{
  "num_hidden_layers": 11,
  "hidden_size": 96,
  "num_attention_heads": 3,
  "num_key_value_heads": 3,
  "head_dim": 32,
  "intermediate_size": 576,
  "vocab_size": 8192,
  "hidden_act": "gelu",
  "norm": "layernorm",
  "norm_place": "pre",
  "norm_eps": 1e-06,
  "positions": "learned",
  "qk_norm": false,
  "attn_scale": 0.177,
  "bias": "none",
  "tie_word_embeddings": true,
  "parallel_block": false,
  "init": "normal",
  "init_std_qkv": 0.051,
  "init_std_o": 0.0109,
  "init_std_up": 0.051,
  "init_std_down": 0.0109,
  "optimizer": "muon_variant",
  "learning_rate": 0.00894,
  "lr_mult_o": 3.0,
  "beta1": 0.95,
  "lr_head": 0.0107,
  "max_grad_norm": 2.0,
  "warmup_steps": 200,
  "schedule": "wsd",
  "decay_fraction": 0.724,
  "decay_shape": "linear",
  "final_lr_fraction": 0.0,
  "batch_tokens": 32768,
  "max_seq_len": 256,
  "doc_mask": true,
  "train_tokens": 159800000,
  "max_steps": 4877,
  "dataset": "wikipedia_en"
}
Each number is 128 + 32 x the weight over its row's rms, rounded and kept within 0 to 255. Layers, rows and columns count from 0. The size above them is the row's rms in percent of the matrix's.

# layer 4 MLP up, 576x96, rms 0.332, rows 239-338, columns 64-95
size [ 91  87 102  93  97 102  97 119 110  94 112  85 106 118  95  90  99 108 110  85 100 118  98 117  92  99 107 103 104 105  78 108  88 106  92  96  97 111 101 101  91 107  97 117 104 109 110 115 110 104 106  91 110 100 121  90 103  95 104  95  87 104 101 104 109 115  96  90  97  82  95  97 103 111  88  97  88 111  96  97 111 104 101 103 100  92 112 111  90 106 105  94 102 101  89 101 108  94  98  97]
[[113  99 157 133 138 136 172  80 155  75  91  76 113  92 143 177 101 135  75 147 172 100 163 133 149 128 175 170 152 125 126 135]
 [ 85 157 150 140 104 144  84 148 163 127 120 165 138 121  81  75 116 141 140 102 138 163 100 151 107 112 106 152 123 134 113  80]
 [ 94 117 128 113 104 150 190 147 100 145 144  93  85 163 143 181 103 170  73 109 100 128 133 163 136 128 129 110 172 153 149 142]
 [139  64 111 140  97 155 134 132  94  81  91 108 196 142 106 196 122 112 117 155 131 103 121 172  87  80 142 146 145 117 138 128]
 [ 87 137 119 150 187  81 122 171  86 127 114 170 153 128 156 125 134 156 180 163 174 125  78 118 129 115  67 102 151 105 142 200]
 [ 92 142  98 138 129 163 141 127 108 137 109 125 118 113  76 148 140 162  99 140 132 151 117  72 164 139 112 167  95 120 137 151]
 [132 187 147 105 142 119  98 136 115 141 148 139 168 164 170 137 127 131 119  97 146 120 194  85 127 111 122 107 145 142  74 110]
 [104  77 123 150  94 162 157  94 111 173 122 155  82 128 126  93  89  71 167 127 171 124 121 175  96 164 188  89 138 148 134  98]
 [ 81 162 116 125 106  74  71 116  96 155 122 117 123 134 158 118 135  92  69 114 146 125 157 129 140 107 155 207 108 180 179 155]
 [ 59 148 164 115 147 156 114 129 105 119 116 136  98  99 165 119 125 103  94 199 163 104 120 101  95  74 159 131 138 177 143 125]
 [121 118 125 156 118  55  66  93 136 122 128 130 155  74 170  32 153  92 174 145 131 132 135 119 148  79 160 110 142 181 181 107]
 [114 129 175 174 139 113 134  97 135 142 142 106  70 115 159 155 141 128 109  84 127 100 104 110 117 133 157 146 175 124  78 144]
 [125 118 145  99 153  96 180 116 139 114 150 106  88 147 146 129 110 132  94  86 149 127  84 172 143  86 107 115 150  87 117 161]
 [ 60 131 126 192 113 127 126  48 150 155 114 123 101 160 125 119 169 111  98 147 133 143  96 134 112 137  98 149 117 173 132 130]
 [ 68 105  87 130 161 128  96 134 133 103  59 124 105  69 163 154 125  94 110 192 147 100 104 139 149 120 178 112 147 140 121 108]
 [156  73  89 162 120 123 157 102 114 182 138 168 152 120 114 135 111 127 117 157  89 104 157 130 125 130 146 122 160  76 155 135]
 [104 157 150  81 111 170 102  73 113 151 152  95  81  92 135 159 137 127 129 143 144 110 109 171  99  89 150 133  88  97 117 169]
 [128 118 168  91 166 106  49 114 137  76 127 124 167 151 151 118 128 120  80 168  84  50 157  96  47 144 130 137 132  80 111  88]
 [149 127 146 135 161 153 148 100 123 139 162 143 104 192 105 102 150 158 180 155  82 171 116  88 212 178 107 171 140 184  89 163]
 [111  81  74 107 135 129 150  83 143 164  99 137 108 122 191 113 166 106  88  50  97 100 142 162 155  89 117 148 130 121 142 160]
 [158 156 138 122 113 126 130 209 183 155 128 115 121  76 191 113 111  92  79  75  92 131  96 114 125 160 128 146 149 109 107 163]
 [ 74 152 190 145 145 142  62 133  54 112 106 133 102 103 147  56 113 162 177 145  69 119 151 152 136 165 123 107  73 160 146 162]
 [143 112 138 158 128 129  65 140 148 169  93 121 136 150  85 167 190 123 138 125 148 145 150 118 158 158 122 194 130  94  85 108]
 [165  58  99 144 126 111  96 160 159 163 179 152 163 166  88 141 120 114 135 169  67  63  93 108 168  97 141 156 123 125 100 159]
 [ 89 192 104 174 123 106 115 110 124 125  73 157 130  96 146  98  73 142  97 135 133 139 117 123  86 131 180  72 148 169 120 154]
 [ 85  55 116 163 137 172 134  99 160 119 110 165 117 139 154 199 131 184  88 137 136 130 151 131  66 174 100 114  67  96 109  97]
 [104 175 194 121  75  97  57 149 148 104 126 146 126 127 101 133 155 123 135 131 121 171 147 114  88 113 126 145 165 201 115 169]
 [ 61 126 118 195 132  97 145 107 102 101 106 105 125  63 106 141 179  96 101 121 133 123 185  56 123 150 119 131  96 124 135 126]
 [143 133 145 154 165  97  80 156 108 175  61  77  75 152 127 111 145 151 175 142 151  76 130 113 149 148 150 146 122 113  93  91]
 [152 152 138 143 110 100 132  71 153  91 150  74  73 139 110 125  93 180 128  73 114 112  60 171 156 103 115 178 146 164 168 161]
 [177 116  99 142  45 169  54 116  93 112 126 120 187 124  97 147 114 166 121 131 110 127 143 146 184  83 176 102  79  71 139 135]
 [ 95 135 233 201 167 162 111 160  85  99 111  89 123 127 120 126 131 159 124 112 116 137  91 156 121 181 137 136 114  87 102 133]
 [156 134 114  74 131 138 163 178 125 134  70 139 137 163  95  97 126 111 139 117 114 170  89 106 118 121 177 128  76 130 131  82]
 [116 131 117 142 112 145 153 107 178 157  78 103  95 132 122 118 199 121 155 131 128 128 132 175  78  72 139 173 143 213 116 124]
 [137 101 148 119 132 139  86  57  95 110  80 124  76 110 107 142 136 119 161 156 189 164 159 104 134 117 133 143 117 116  67 108]
 [ 44 115 150 140 165 116 157 129 129 128 194 127  96 143 134 126 158 189 146 112  88 142 105 143 137 101 109 117 183 136 109 104]
 [169 140 138 145  82 138 124 149  98 179 110 163  77  94  89 120  57 101 114  73 152 182 116 127 119 170 153  98 135 117  89 152]
 [ 92 101 175 111 122 117  96 159  82 133 219 160 176 115  70  97 145 176  95 144  40  96 141 140 109  82 122 168 136 150 123 112]
 [ 88  95 115  97 155 134 161 104 117 164 120  96 134 151 133 178 135 136 150 157 142 106 111 106 154 116 161 100 127  59  70 166]
 [106 126 139 187 164 121 135 113  98 100 113 136 165 124 105 104 121 112 188  69 111  97 171 168 133  44 110 104 119  84 108 146]
 [ 88 175 113 104 118  95 105 161 117 110 142 161 123 136  95 128 119 134  95 137  85 150  99 157 112 145 142 148 148 138 130 111]
 [ 91 114 142 114 180 164  91 150 120 210 149  98 135 136 132 139  81 164 143 130 151 100 142 152  87 160 126  98 128 157 127 136]
 [134  78 159 155 141 199 112 129 146 132 158  68 134 134  98 104 132  96  42  98  99  91  59 118 142 122 151 165  99  94  89 159]
 [112 118 157 133 155 169  89 100 146 105 159 129 134 149  98 111 121 115  58 155 115 100 130 142  73 135 123 164 106 156 148 180]
 [132 140 166 102 137 181 138 146 123 129 135 162  93 156  72 155  66  67  95 132 156 123 175 181 150 145  98 147 118 104 124 142]
 [150 134 119 113  96 103 124 140 106 134 124 149 144  56  75 167 146 126 109  76  74 132 139 148 162 178 169  93 209  66 149 169]
 [121  81 181 179 158 168 101 105 137 152 100 138  78 163 109 114 167  65 175 117 132  85 129  72 133 146 146 112 146 143 125 180]
 [113 164 149 121 141 163 103  20 113 201 149 132 120 125 124  70 144 129  76 188  99  71 153  96  91  95 170  95 134 126  86 167]
 [109 150  97 124  85 137 134 123  80  96 170 188 120 142 140  67 122 110 119  92 120 102 150 193 182  99 134 102 120 127 103 131]
 [105 169  93 122 152 115 106 128  68 120  86 121 109 195 118 186 146 148 138 138 139 144 129  66 127  83 174  99  97 133  74  93]
 [143 113 199  78 155 134  58 106  69 118 127 148 135 139  70 196 117 122  94 124  69 182 182 161 146 142 155 110  87 170 173 136]
 [ 82 154  93  97 164 116 109  88 114 115 102 124 134 102 181 133  93 109  88 155 174  97 139 143 152 165 170  60 158 143 113 135]
 [ 51 133 204 152 179 130  92 117  97 149 119 152 147 181 126 169 133 136 108 145 169 167 119 136 182 119  98  94 120 154 155  90]
 [101 201 162 100  97 135  95 156 135 136 126 132 105 115 113 137 123 129 109  52 120 107  94  76 182 104 161 105  66 162 146 129]
 [110 104 121 183 173 127 137  90 135 155 132 106 139 168  89 166 143 139 130 134 136  84 139  80 175 109 162 157 108  85  49 104]
 [179 117 106  54  86  95 135 125  96 150  80 132 107 116  86 159 131 154 116 122 132 138 107 152 133 186 146  82 122 158 126 101]
 [111 127 146 107 188 136 143 168 135 185 152 112 176 109 102 174 164 111 132 160 104  82 134 146 155 138 115 103 161 137 129 104]
 [ 94 152  85 138 134 164 156 113 180 132 118 118 108 157 182 142 136 125 134 183  97 147 143 105 198 125 164 129 130 146 127  79]
 [ 83 135 135 121  87 112 153  99 140 116 155 120 114 118 160 118 115  93 122 203 114 115 136 124  91  88  76 125 187 217 193  98]
 [127 185 164 114 117 115 101 109 114 151 151 106 137 149 165 117  88 148 123 130  88  82 197 175 118  93 137 120 144 106 113 138]
 [109 199 196 135 161 192  99 118 124 198 153 145 114 174  73 112 139 131 104  95 111 118 133 140  57  99 121 166 130 103 123 138]
 [142 133  79 140 162 126 124 137 163  66 157 138 136  99 148 101 107 128 119 123 135 129 107 169 110 123 171  84 140 178 115  61]
 [145 123 149 133 152 102 155 102 166 104 130 168 114 149 116  97 174 121 117  90 151 110 207 144 139 151 101 111 123  92 144 107]
 [113 129  97 154 124 173  88 113  85  97 140 145 126 118 143 140 167 194 113 100 186  97 117 127 143 170  96  88 150  87 170 105]
 [100  99  48 107 168 172 119 115 103 127 118 127 139 177 157 192 164 116 123 158  73 124 114 195 119 119 101 133 103  89 125 114]
 [114 100 125 155 152 126 118 102 136 217 141 168 131 139  91 161 137  58 141 149 204 103 128  92 150 124 124 131 150 153 106 127]
 [101 101  95  75 144  94  88 134 135 106 109 150 167 109 168 152  92 132 162 150 105 124 156 123 166 120 132  66 131  90 101 102]
 [121  92 122  83 114 123 121  71 149 122 158  53 133 144 182 136 192 169 147 144  69 152 102 191  62 134 123 138 144  83 127 158]
 [ 52 126  97 157 144 117 153  76 150 206 139 196 135 132 111 124 172 143 120 111 107  95 175  98 145 123  95 120 163 134 153 168]
 [101 108  86 103  89 110 104 183 115  75  79 184  66 130 102 115 141 178  94 130 150 130 107 101 118 103 154 160 117 109 152 114]
 [132  90  95 176 189 162 161 124 127 135 112 145 158 102 126  88 140 180 146  51 119  98 179 153 139 121 117  87 206 125 107 169]
 [108  99 143 112 140 144 144 171 129 157 125 147 123 141 118 142 125 102  82 165 104 177 143  73 183 168 127 153  74 147 106 149]
 [ 81 133 104 160  99 154 151  85 116  96 127 180  98  93 148  99 123 142 169 132  68 152 110 217 126 121 111 139 146 160  87 171]
 [ 78 120 167 102 112  94 165 106  95 109 136  66 149  74 181 108 169 128 143 117  94 115 155 150 150 124 154 145  91 161  89 136]
 [ 85 113 166 166 123 147 150  85 107 116  66 143 127 119  88 171 126 132 143 129 174 139 112  92 171 131 151 126 131  94  81 103]
 [ 89 170 185 148 127  95 152 121 125 131 198 117 138  37  89 174 155 137 139 114 104 103 121 148 155 186 138 144 173 120  73 158]
 [124 127 141 140 136 118 149 165  79  43 129  90 115 102 122 120  91 164 153  99 174 116  98 119 160 143 129 148 151  82 140 187]
 [111  92 189 117 175 155  93 170 137 163 179 167 122  51  97 106 169 114 127 154  41  92 123 178  82 138  98 138 125 181 141 155]
 [139 122  65 124 157 113 175 101  78 153 172  94 162  95 102 100 172 116  95  72  73 196 153 102 154  96 131 139 132  92 116 161]
 [121 140 139 144 201 135 115 105  80 126 124 121 133  82 137 150 158 163 139  73  87 190 131 115 125 145 153 103  69  94 109 157]
 [ 96 159 150  95 139 153 144  67  74 170 133 137 137 149 122 131 115 113 156 126 143  97  90 122 131 103 142 108 117  64  81 180]
 [155 109 134 132 188 120 137  83  88 179 131  86 159 129 121 180 132  89  93 137  91 122 109 171 119 134 123 183 114  94 170 151]
 [153 176 121 139  59  88  81 123 200 126 157 141 105 100 133 113 135 162  83 131 110 112 131 147 156 136 168 156 162 123 136 140]
 [139  92 126 158 120 152 178 173 121 101  88 117 179 153 121 120 145  97 134 131 155 107  99 112  79 128 118 155 143 128 100 113]
 [171  97 142 129 131 142 126 179 107 109  90 121 122 128 137 107  88  95  55 158 160 131 133 104  82 189 126 110 152 132 144 160]
 [ 97 146  89 133 151 141 148 119 113 145 157 121 115 124 125 174 169  50 141 186 113 100 115 191 157 154  74 137  93 116  85 195]
 [117  64 147  98 122 161 131 180 152 127 111 151  88 104 118 132  99 107  88 170 111  83  73 129 109 159  83 181 117 154 130 124]
 [162 176 109 110 114 138 183 154 111 166  75 129  70 116 149 124 132 108 119 118  67  93  88 119 165  98 148 140 152 112  87  93]
 [146 154 138 144 134  64 150  98 119  96  89 130 157 113 151 163  83 131 145 207  87  98 124 126 102 185 145 140 175 174 116 136]
 [ 81 135 181 148 147 155 106 138 135 109 126 131 120 120 117  67 105 140 132 153  83  87 143  93 191  98 153 120 132 201  62 177]
 [124 133 144  99 166 111 118 131 134 146 153 147 184 109 128 119 106 115  93 172 132 131  79 160 144 105  59 130 162 122 159 179]
 [154 141 141  90 189 130 109 124 106 144 169 159 111  84 103 133 136 116 144 111  94 171 118 180 111 110 155 120 107 132  78 175]
 [137 204 123 167 126  96 103 126 138  86 141 122  94 121 144 132 144 121  40 166 119 132 135  83 113 147 113 123 179  89  85 124]
 [100 100 129 118  92 126 147  76  88 114  68 173 115 222 102 117 163 158 132 110 198 117  94 130  97 163 131 126 153 104 151 151]
 [111 100 164 185 128 103 149 159  76 111  92 105 118 107 114 134 110 112  69 126 135 173 142 158 135 192 155 130 187  89 128 158]
 [129 121 129 125 163 166 157 141 150 160 119 101 164 157 157  94 148 128 133 133 107 135 143 139 157  94 207  88  98 150 103  73]
 [187 107 188  53 112 122 143  90 115 117 163 126 120 107 123 127 175 143  87 120 169 102  97 158 171 114 117 138  66  92 131 105]
 [150 193 101 125  71 125 139 123 140 136 117 151 131  84 143 115 103 159 110 155 129  87 128  89  91  81 125 163 133 118 127  95]
 [ 78 161 113  98 120 113  80 179 105 138 128 129 106 175 130  47 146  85  65 140  97 133 120 105 158 145 128 153 122 127 113 135]
 [138 112 182 136 117 132 118 117  61  80  90 105 133 236 163  80 118 140 109 101 168 177 120 112 138 126 153 149  76 147 139 100]]
# layer 4 MLP down (transposed), 576x96, rms 0.129, rows 239-338, columns 64-95
size [ 88  83  91  90  98 102  94 108 112  86 120  84  94 117  86  90 102 107 109  78 103 119 101 115  83  96 114 108 104 112  72 117 100 121  91 107  94 111 100 101 100  99  92 109  90 109 125 124 116 102  98  92 107 106 129  89 112 103 112  76  90 106 101 101 111 115  97  82  97  90  89  92 111 116  84 106  84 118  96  99 124 111  90  99 105  94 116 107  88 111 107 104 104 102  93  93 104  91  89 105]
[[ 88 102  87 125 107 112  80  92 114 169 116 106 111 132 157 181 127 125 115 131 154 151  92 130 137 119 177  56  44 146 133 106]
 [135 124  97  93 162  95 143  70 196 141 177 147  93  64 155 131 133 140  79 120 159 168 167 173 140 150 106 140  64 160 127 154]
 [142 155 164 141 154 166  75 124 125  98 133 166 159 136  89  94 152 123 196 164  81 161 153 116 158 133 121 157 132 110 106 130]
 [137 151  78 106 163 116 114 117 152 123 152 122 127 105 166  69  98 137 140 208 139 125 123 107 142 148  94  93 125 161 119 117]
 [132 166 109 171 112  97  96 111 156 127 155 149  98 193 109 146 150 174 114 126 133 101 174 124 171 153 104 150 132 110 216 122]
 [ 99 128 103 112 150 111 100 145 174  89  97 106 108 166 178 176  91  95 184 109 167 150 155 105 117 134 138 160 113 193 179  90]
 [ 95  99  90 103  48 147 109 173 105 150 133  50 150 175  92 158 149  94  83 154  92 124  83 107 150  36  82 122 151 151 168 118]
 [ 98 124 183 130  85 159 116 131  97 138 170 132 105  54 168 136 170 130  79 142 118 116 151 129 154  98 108 216  83 135 122 123]
 [152  71 112 143 169 119 122 109 136 177 100  84  82 142 144  80 170 141  65  61 145 102 112 108  94 167 143 126  76 119 155 131]
 [156  87 109 134 105  30 148 108 161 181 140 159 147 129  62 192 161  71 110 116 116 140 143 105 126 120 147 105 108 152 133 108]
 [134 136  56 134 174 149 134  89 124 112 128  64 151 148 159 132 165 123 119 159 160  78 130  87 100  75  91  94 112 125 168 156]
 [101 178  99 142 142  74 132 107 136 133 175 167 127 152 163 128 127  93 154 101  82 156 134 115 111 101 148 147 147 126 188  97]
 [109 116  78  89 148 113 134 154  80 152  72 116 126 145  87  64  96 156 110 152  49 174 154 102 132 123 110 190 168 123  78 113]
 [151 156 112 102  91 126 144 126 144  93 115 151 139 122 145  83 110 111  75 168 145 166 141  94 159 168 153 151  96  66 131  72]
 [101  93 217 146 147  84 113  83 119  93 146 106 121  44 115 109  94 104 176 138  59 180 155 143 145 116 126 148 145 161  86  91]
 [141  60  83  75  96 114 144 185 120 124 130 120  66 142 172 115 175 121 140 134 196 123  46  87 188 178 121 123 107 169 157 146]
 [ 78 163 112 100  96 116 138 137 116 147 156 141 127 117 154 141 105 112  84  87 174 153 124  60 111 116 108 132 131 179 175 183]
 [108  88  71 180 145 115  99 157 154 137 182 169  96 153 136  86 176 165 129 101  76 229 104 115 108 166 141 158  72 162  78 131]
 [ 96 127  95 163 121  89 123 147  95 126 116  81 125 163 208 149 134 101 150 163 122  85 131 113 125 138  99  61 106 123 153 127]
 [ 85 121 117 107 121 137 204  89 155 154 142 108 154 108 128 110 115  97 107 118  81  66 130 145 132 119 168 118 106 129 120 116]
 [ 96 151  88 117 135 161 147  44 140  95 123  87 140 125  96 165 110 142 179 132 104  98 175 129 140  98 115 139 131 143 151  85]
 [ 24 102 131  86 137 130 134 138 154 140 138 173  99  95 162  89 132 120 134 124 107 130 107  96  86 117 146 118 131 167 176 141]
 [113 157  67 160 146 159 109 101 160 101 144 116 171 104 131 151  93 184  83 114 116  81 118 118 122 102  94 136 141 102 210 197]
 [144 163 104  89 136 125 132 115 158  88 134 114  48 129 132 127 118 167 124  90 127  71 177 123 171 113 118 106 127 134 114 178]
 [141  74  89 103 142 121 164 115 102 137 176  95  79 192 132 170 182 145 104 128 149  96 213 122 158 123 109 144  46 108 131 116]
 [131 173 152 137  85 129 175  97 111 118 115  76 162 114 146 136  97 127 126 119 122  92 175  97 102 149 117 118 126 118 168 159]
 [149  77 105 114 106 138 129 126 137 169 114 135 136 149 177 120  60 177  90 140 128 136 102 172  96 114 143 135 138  50 148 106]
 [ 97 174  97 147 150 131 150  78 136 150  90  59 157 108 111  70 169  91 106 130  95 156 130 136 171 134 215  93  93 122 126 118]
 [106  95 125 115 105 149 138 104 137 142  93  72 118 139 152  93 153 168 173  89 131 100  59 128 106 161 108 171 163 149 108 154]
 [ 94 135 118 233 181 110  42 175  86 116 128 153 136 127 122 115 135  92 169 106 133 117 177 137 135 136 135  97  94 109 124 127]
 [171 150 111 146 188 102  95 115 194 117 103 134 161  80 113  98 110 112 165  84 130 114 117 126 180 151 172 149 170 159 138 123]
 [112  81 118 138 120 163 109  91 135 147 129  98  99 108 127  61 114 104 127 190 161 147 152  99 110 204 140 106 165 113 124 157]
 [143 123 138 110 163 138 104 140 176 141 107 113  69  91 163  82 118 134  74 156 144 163 142 136 114 201 113  52 197 133 132 123]
 [116 144  69 170  90 137  96 142 150 129 138 156 130 115 192 123 132 177 112 201  74 157 107 131 175 118  95 150  78 141 188 169]
 [168 119 138 123 121  94 157  88 102 141 171 129 136 135 124  83 156 133 112 127 115 169 147 118 184  78 130  97 119 157 181 141]
 [164 137 172 144 132 167 100 114 132 139 135 159 158 197 147 115  75  91 147 200 116 159 149 133 141 170 122 111 168  99 166  98]
 [109 163 104  98 154 145 184 153 168 117 173 125 144 146 166 121 174 153 153 107 157  97 106  94 161  98 121 134  32  83 139 137]
 [143 154 110 105 132 106 121 112 188 164  96 104  98 150 108 129 196 135 219 108 167 151  84 141 124 113  95  79 115 123 136 130]
 [128 119 164 167 156 104 153 115 134 107 126 111  91 146 223 144 135 112 110 124 153 154  95 144 176 140  87  95 181 142  92 152]
 [170  70 116  84 119 114 106 131 159 105 105  75 137 152 101 127 159 137 120 166 110 118 180 128 117 147 130 186 114 165 145  62]
 [114 143 115  91 122 132 155  94 108 155 138 140 152 117 118 203  84 120 158 141 173 137 144 150 180 136 116 149 129 151 156  70]
 [ 89 141 131 184 128 202 142 145 130  89 131  81 161 153  87  92  98 141  75 218 109  92 135 140 133 166  77 139 114 165 112 136]
 [ 95 136 105 141 150  81 138  79 147 149 180 139 132 149 167 122  99 185 175 111 152 169 172 116 163 167  78 135 136 129 130 115]
 [182  90 138 176 118 140 127 177 187 129 139 111  82 158  92  78 123 110 154 140 101 146 161 123 103 138  93 131 153 135  89  62]
 [121 150  82 164  81 107 189 118 120 172 102  78 120 161 178 144 181 105 104 131 128  74  48 121 102  96 124  92 153 154 184 139]
 [157 123  66 135 136  92 120 136 121 135  84 123 101  95  76 123 180 120 158 125  98 163  90 117 157 141 160 109 144 138 121 134]
 [135 171 116 110 104 136  84  92 136  54 146 111 138 134 176  99  65  86 130 139 159 147 106 150 186 150 197  99  97 130 140 132]
 [ 95 144 110  89 148  61 138 111 145 172 123 127 173 162 172 151 132 136 139  79 160 196 102 140 113  93  94 134 146 128 199 142]
 [ 45 133 154 228 113 167 112 119 137 122 140 111 159 146 140 192 103 153 150 154 150  93  82 130 143  93 189 159 117 125 144 112]
 [ 87 184 107 178 150 129 103 109 169 135 124 152 114 175 149 138 153 121 109 113 132  99 160 134 187 130 110 114 177  73 152 142]
 [ 73 176  45 172 100  71 155  85 143 135 154 102 110  82 157 139 139 122 125 138 176  77 117 138 130 132  96  61 130 128 139 148]
 [174 108 103 104 141 173 170 150  81 102 104 136 208  77 156  92 107  83 152 136 179 143 108  85 127  64 150 121 128 128  87  84]
 [173 153  69 132 133 125  72 125 119 136 185 110 121 149 132 148 125 133 114 113  84 127 143 134  61 111 104 135 113 113 157 143]
 [147  76 139 142 159 118 128 120 212 146 166 123 118 177 170 183  95 130 125 146  88 138 131 157 137 181  73 135 170 133 150 162]
 [111 141 116 162 155 133 139 203  85 126 115 146 153  66 133 203 129 157 142 150 164  57 162  68  88 147 123  85 121 137 153  48]
 [ 91 133 119  91 171 153 132 165 144 162 169 149 104  98 143 133  44 145 101 121 152 128 148 102 118 170 136  76 145 147 161 166]
 [160 122  92 133 159 126 199 108  95 128 150 122 144 226 145 121 177 160 172 140 121 115  83 152 144 188 138 122 123 172 131 152]
 [104 141  62  99 121  88 142 176 106 148 109 148 151 163 134 131 138 122 189  90 163 152 140  90 148 131 129 170 115 163 106 124]
 [134 123 151 106 161 148 113 128 155  96  71 121 126 143 147 138 236 149  92  70 140  90 148 112 139 117 129 118 100 107 149  91]
 [107 110 153 179 100  93 153 175 111 157 131 124 159 192 166  77 184  68 107 122 108  85  56 122 101 122 164 158 100 138 148 114]
 [108 106 112 130 140 132 157  75 102 100 151  81  64 103 164 119  98 105 124 216 122 124  86 180 118 144 119  92 150 151 113 130]
 [131 117  54 121 161 121 178 144 152 146  99  84 108 150 172  97 118 148 178 142 105 164 122 100 119 157 135 112  37  79 128 159]
 [137  99  99  82  65 128 148 123  79 159  97  70 113 141 152 179 179  78 146 148 135 113 117 129  90 192 127 145 121 130 135 110]
 [157 100 108 106 150 182 147 180 151 116 168 127 124 175 144  87 105 113  62 141 148 197 166  64 104  96 100 143 194 133 159 138]
 [ 78 153 134 152 151 128 114 127  70 126 115 170 147 134 127  80 108  98 148  86 195 152 170 101 100 150 189 113 128 120  85 171]
 [169 111 189 149 140 141 129 145  93 102 124 156 111 128 136 156 168  97  99 227  78 142 151 147 172 150 154 156 113 134 105 115]
 [103  75 128 132 125  95 146  98 153 131 116  94  92  83 154 126 125 134 130 102  64  30  76 112 114 122 118 123 107 130 124 208]
 [ 95 118 145 125 172  87  77  80  96 138 144 161  80 136 107 161 132 173 122  88 136 156 176 114 143 143 171 116 189 101 149 102]
 [102  79  76  88 103 197 100 176 145 147 149 129 117  92  80 156 119  80 111 131 152 199 143 100 157 138 105 148 140 129 131  81]
 [112 137 115 160 103 109 163  76 103 138 170 215 141  49 122 111 124 175 138 130 130 136 147 134  91 131 139  81 125 179 141 129]
 [157 108 107 133 153 151 183 106 128 114  97  65 106  85 137 114 186 131 156 101 148 115 123 122 136 161 184 139 108 190 111 161]
 [146 193 117 130 169  91 146  49  97 180 117 115 171 123 135 143 171 152 113 145 122 115 213 141  80 132 111  92 126 140 154 123]
 [122  83 134 112 168 129  84 164 141  87 119  93 147 138 119 171 151 142 119 103 153 165 174 122 143 131 102 155 101 154  90  59]
 [ 87 106 167 144 140 160  99 139 134 152 126 146 151 166 128 131 103 118 103  85 132 116 102 153 156 128  97 157 151 127 138 101]
 [ 82  96  93 128 103 130 135 102 161 112 138 108 142 101 185 117 150 181  92 131 165 131 105 108  73  96 121  36 131 150 166 175]
 [177 148  90 152 123 170 132 201 161  60 137 136 145 148 116 111 113  94 163 114 139 115 158 111 101 155 127 145 139 132 153 119]
 [130 140  62 113 125  96 105 171 142 140 150 145 108  93 111 146 120 144 125 106 134 175 151 190 117  95 159 109 134 153 160 159]
 [ 86 190 164 121 136 118 142 175 140  71 125 106  73 177 149 166  87  94 145 103 116  89 112  81 104 110 146 112 176 126 109 136]
 [108 166 147 149 120 145 176 172 176  61 149  68 136 124 132 106 120 121 117  70  60 156 100  93 141 167 182 116 120 126 110 131]
 [188 190 154 125  94 131 136 159 174 126 175 122  97 146 114 138 143 135 124 167 131  43  98 175 144 117 116 103 170 116 135 100]
 [ 79 141 124 140 129 106 157 104 177 157 171 122 161 137 157 142 173 119 140 113 154  97  94 134 113  31  82  99 130  99 181 151]
 [178 144 130 123 179 184 131 140  73 106 147 118 168 112 132 141  95 148 112 162 124  88 155  99  95  97 130  82 101 143 130 150]
 [169 170 100 100  58 194 105 166 103 119 104 105 166 121 148 127 108 150 125 103 127 118 124 174 123 107 109  67 121 147 218 150]
 [157 188 112 146 109 116 138 120 101 157 190 118 126 106 138 123 134 136 137  89 159 126 150  64  96 118 164 101 142 128  44 104]
 [116 190 125 119 115 120 166  99  98 115 164 132 166 118 145 115 177 166 173  87 171 105 158 178 170 108 132  94 116 119 114  86]
 [179 151  76 111 142 165 141 172 165 135 105  80 164 104 180 106 112 189  97 110 123 185 156 157 160 147 175  91 154 111 188 115]
 [132 103 114 140  94  83 146 136 137 143 147 145  73 134 133 129 132 170 105 160 133 115 157  75 113 101 138 180 169 116  74  42]
 [170 174 115 154 117 161 130 163 131  82 171 129 120 166 128 121 143 118 105 155 154 107 180 136 133 158 108 146 202  95 173 138]
 [115 145 127 100 146 134 142 157 172  74 125 110 164 125  91  55 123 205 136 122 179 173 171 133 167 159 166 117 123  45 122 159]
 [144 142  92 149 106  98 115 163  87 100 124 156 159  77 155 138 130 123 127 158 143 147 112 109 178 151 117 114  97 105 106 115]
 [ 80 168  84 167 135 144 157 132 123 116 157 167 161 176 178 130 147 106 132 117  95 190 115 162 169  85  69 145  91 162 111 125]
 [137 149 155 129 178 169 135 121  27 107 124 149 138 144 167 148 148 178 107 165 119  84 159 126 154  75  88 171 147 116 117  95]
 [ 90 126  68  42 108 112 164 121  98 153 139 163 139 146  97 112 170 142 180  71 118 126 145 181 132  92 148 163 139 129 114 140]
 [134  92 155 126 124  90 103  81 125 103 136 100 137 161 118 139  91 159 123  99 167 163 160 143 165 163 120 120 161 129 158 146]
 [137 120  91  93 125 125 132 145 145 111 150 121 108 144 189 144 147 150 148 187 152  65 109 117 139  94  95 105 110 134 158 103]
 [142 131 115 131 117 100 142  77 144 127 141 141 153 133 122 113 145 135 153  99 124 116 176 119  99 167 134 123  68 113 105 139]
 [ 63 153 107 197 149 104  87 145 129  98 105 145 122 180 133  68 156 120  80 129  86 111 156 125 111 152 154 180 131 133 143 128]
 [122 112 156 165 147 112 132  41 133  85 148  90 137 169  90  93 132 104 150 116 101 180 171  92 174 166 104 202 110  86 163 129]
 [ 83  99 113  88 135 167 127 179 115 137 109 124 112  94 112 174 130 158 162 138 100  46 105 137  79  56  86 185 135 143 167 111]
 [144 161 114 135 155 121 143 147 159 106 132 115 107 114 100 166 176 115 152  69 154 143 136 152 178  85  93 100 162 140 173 171]]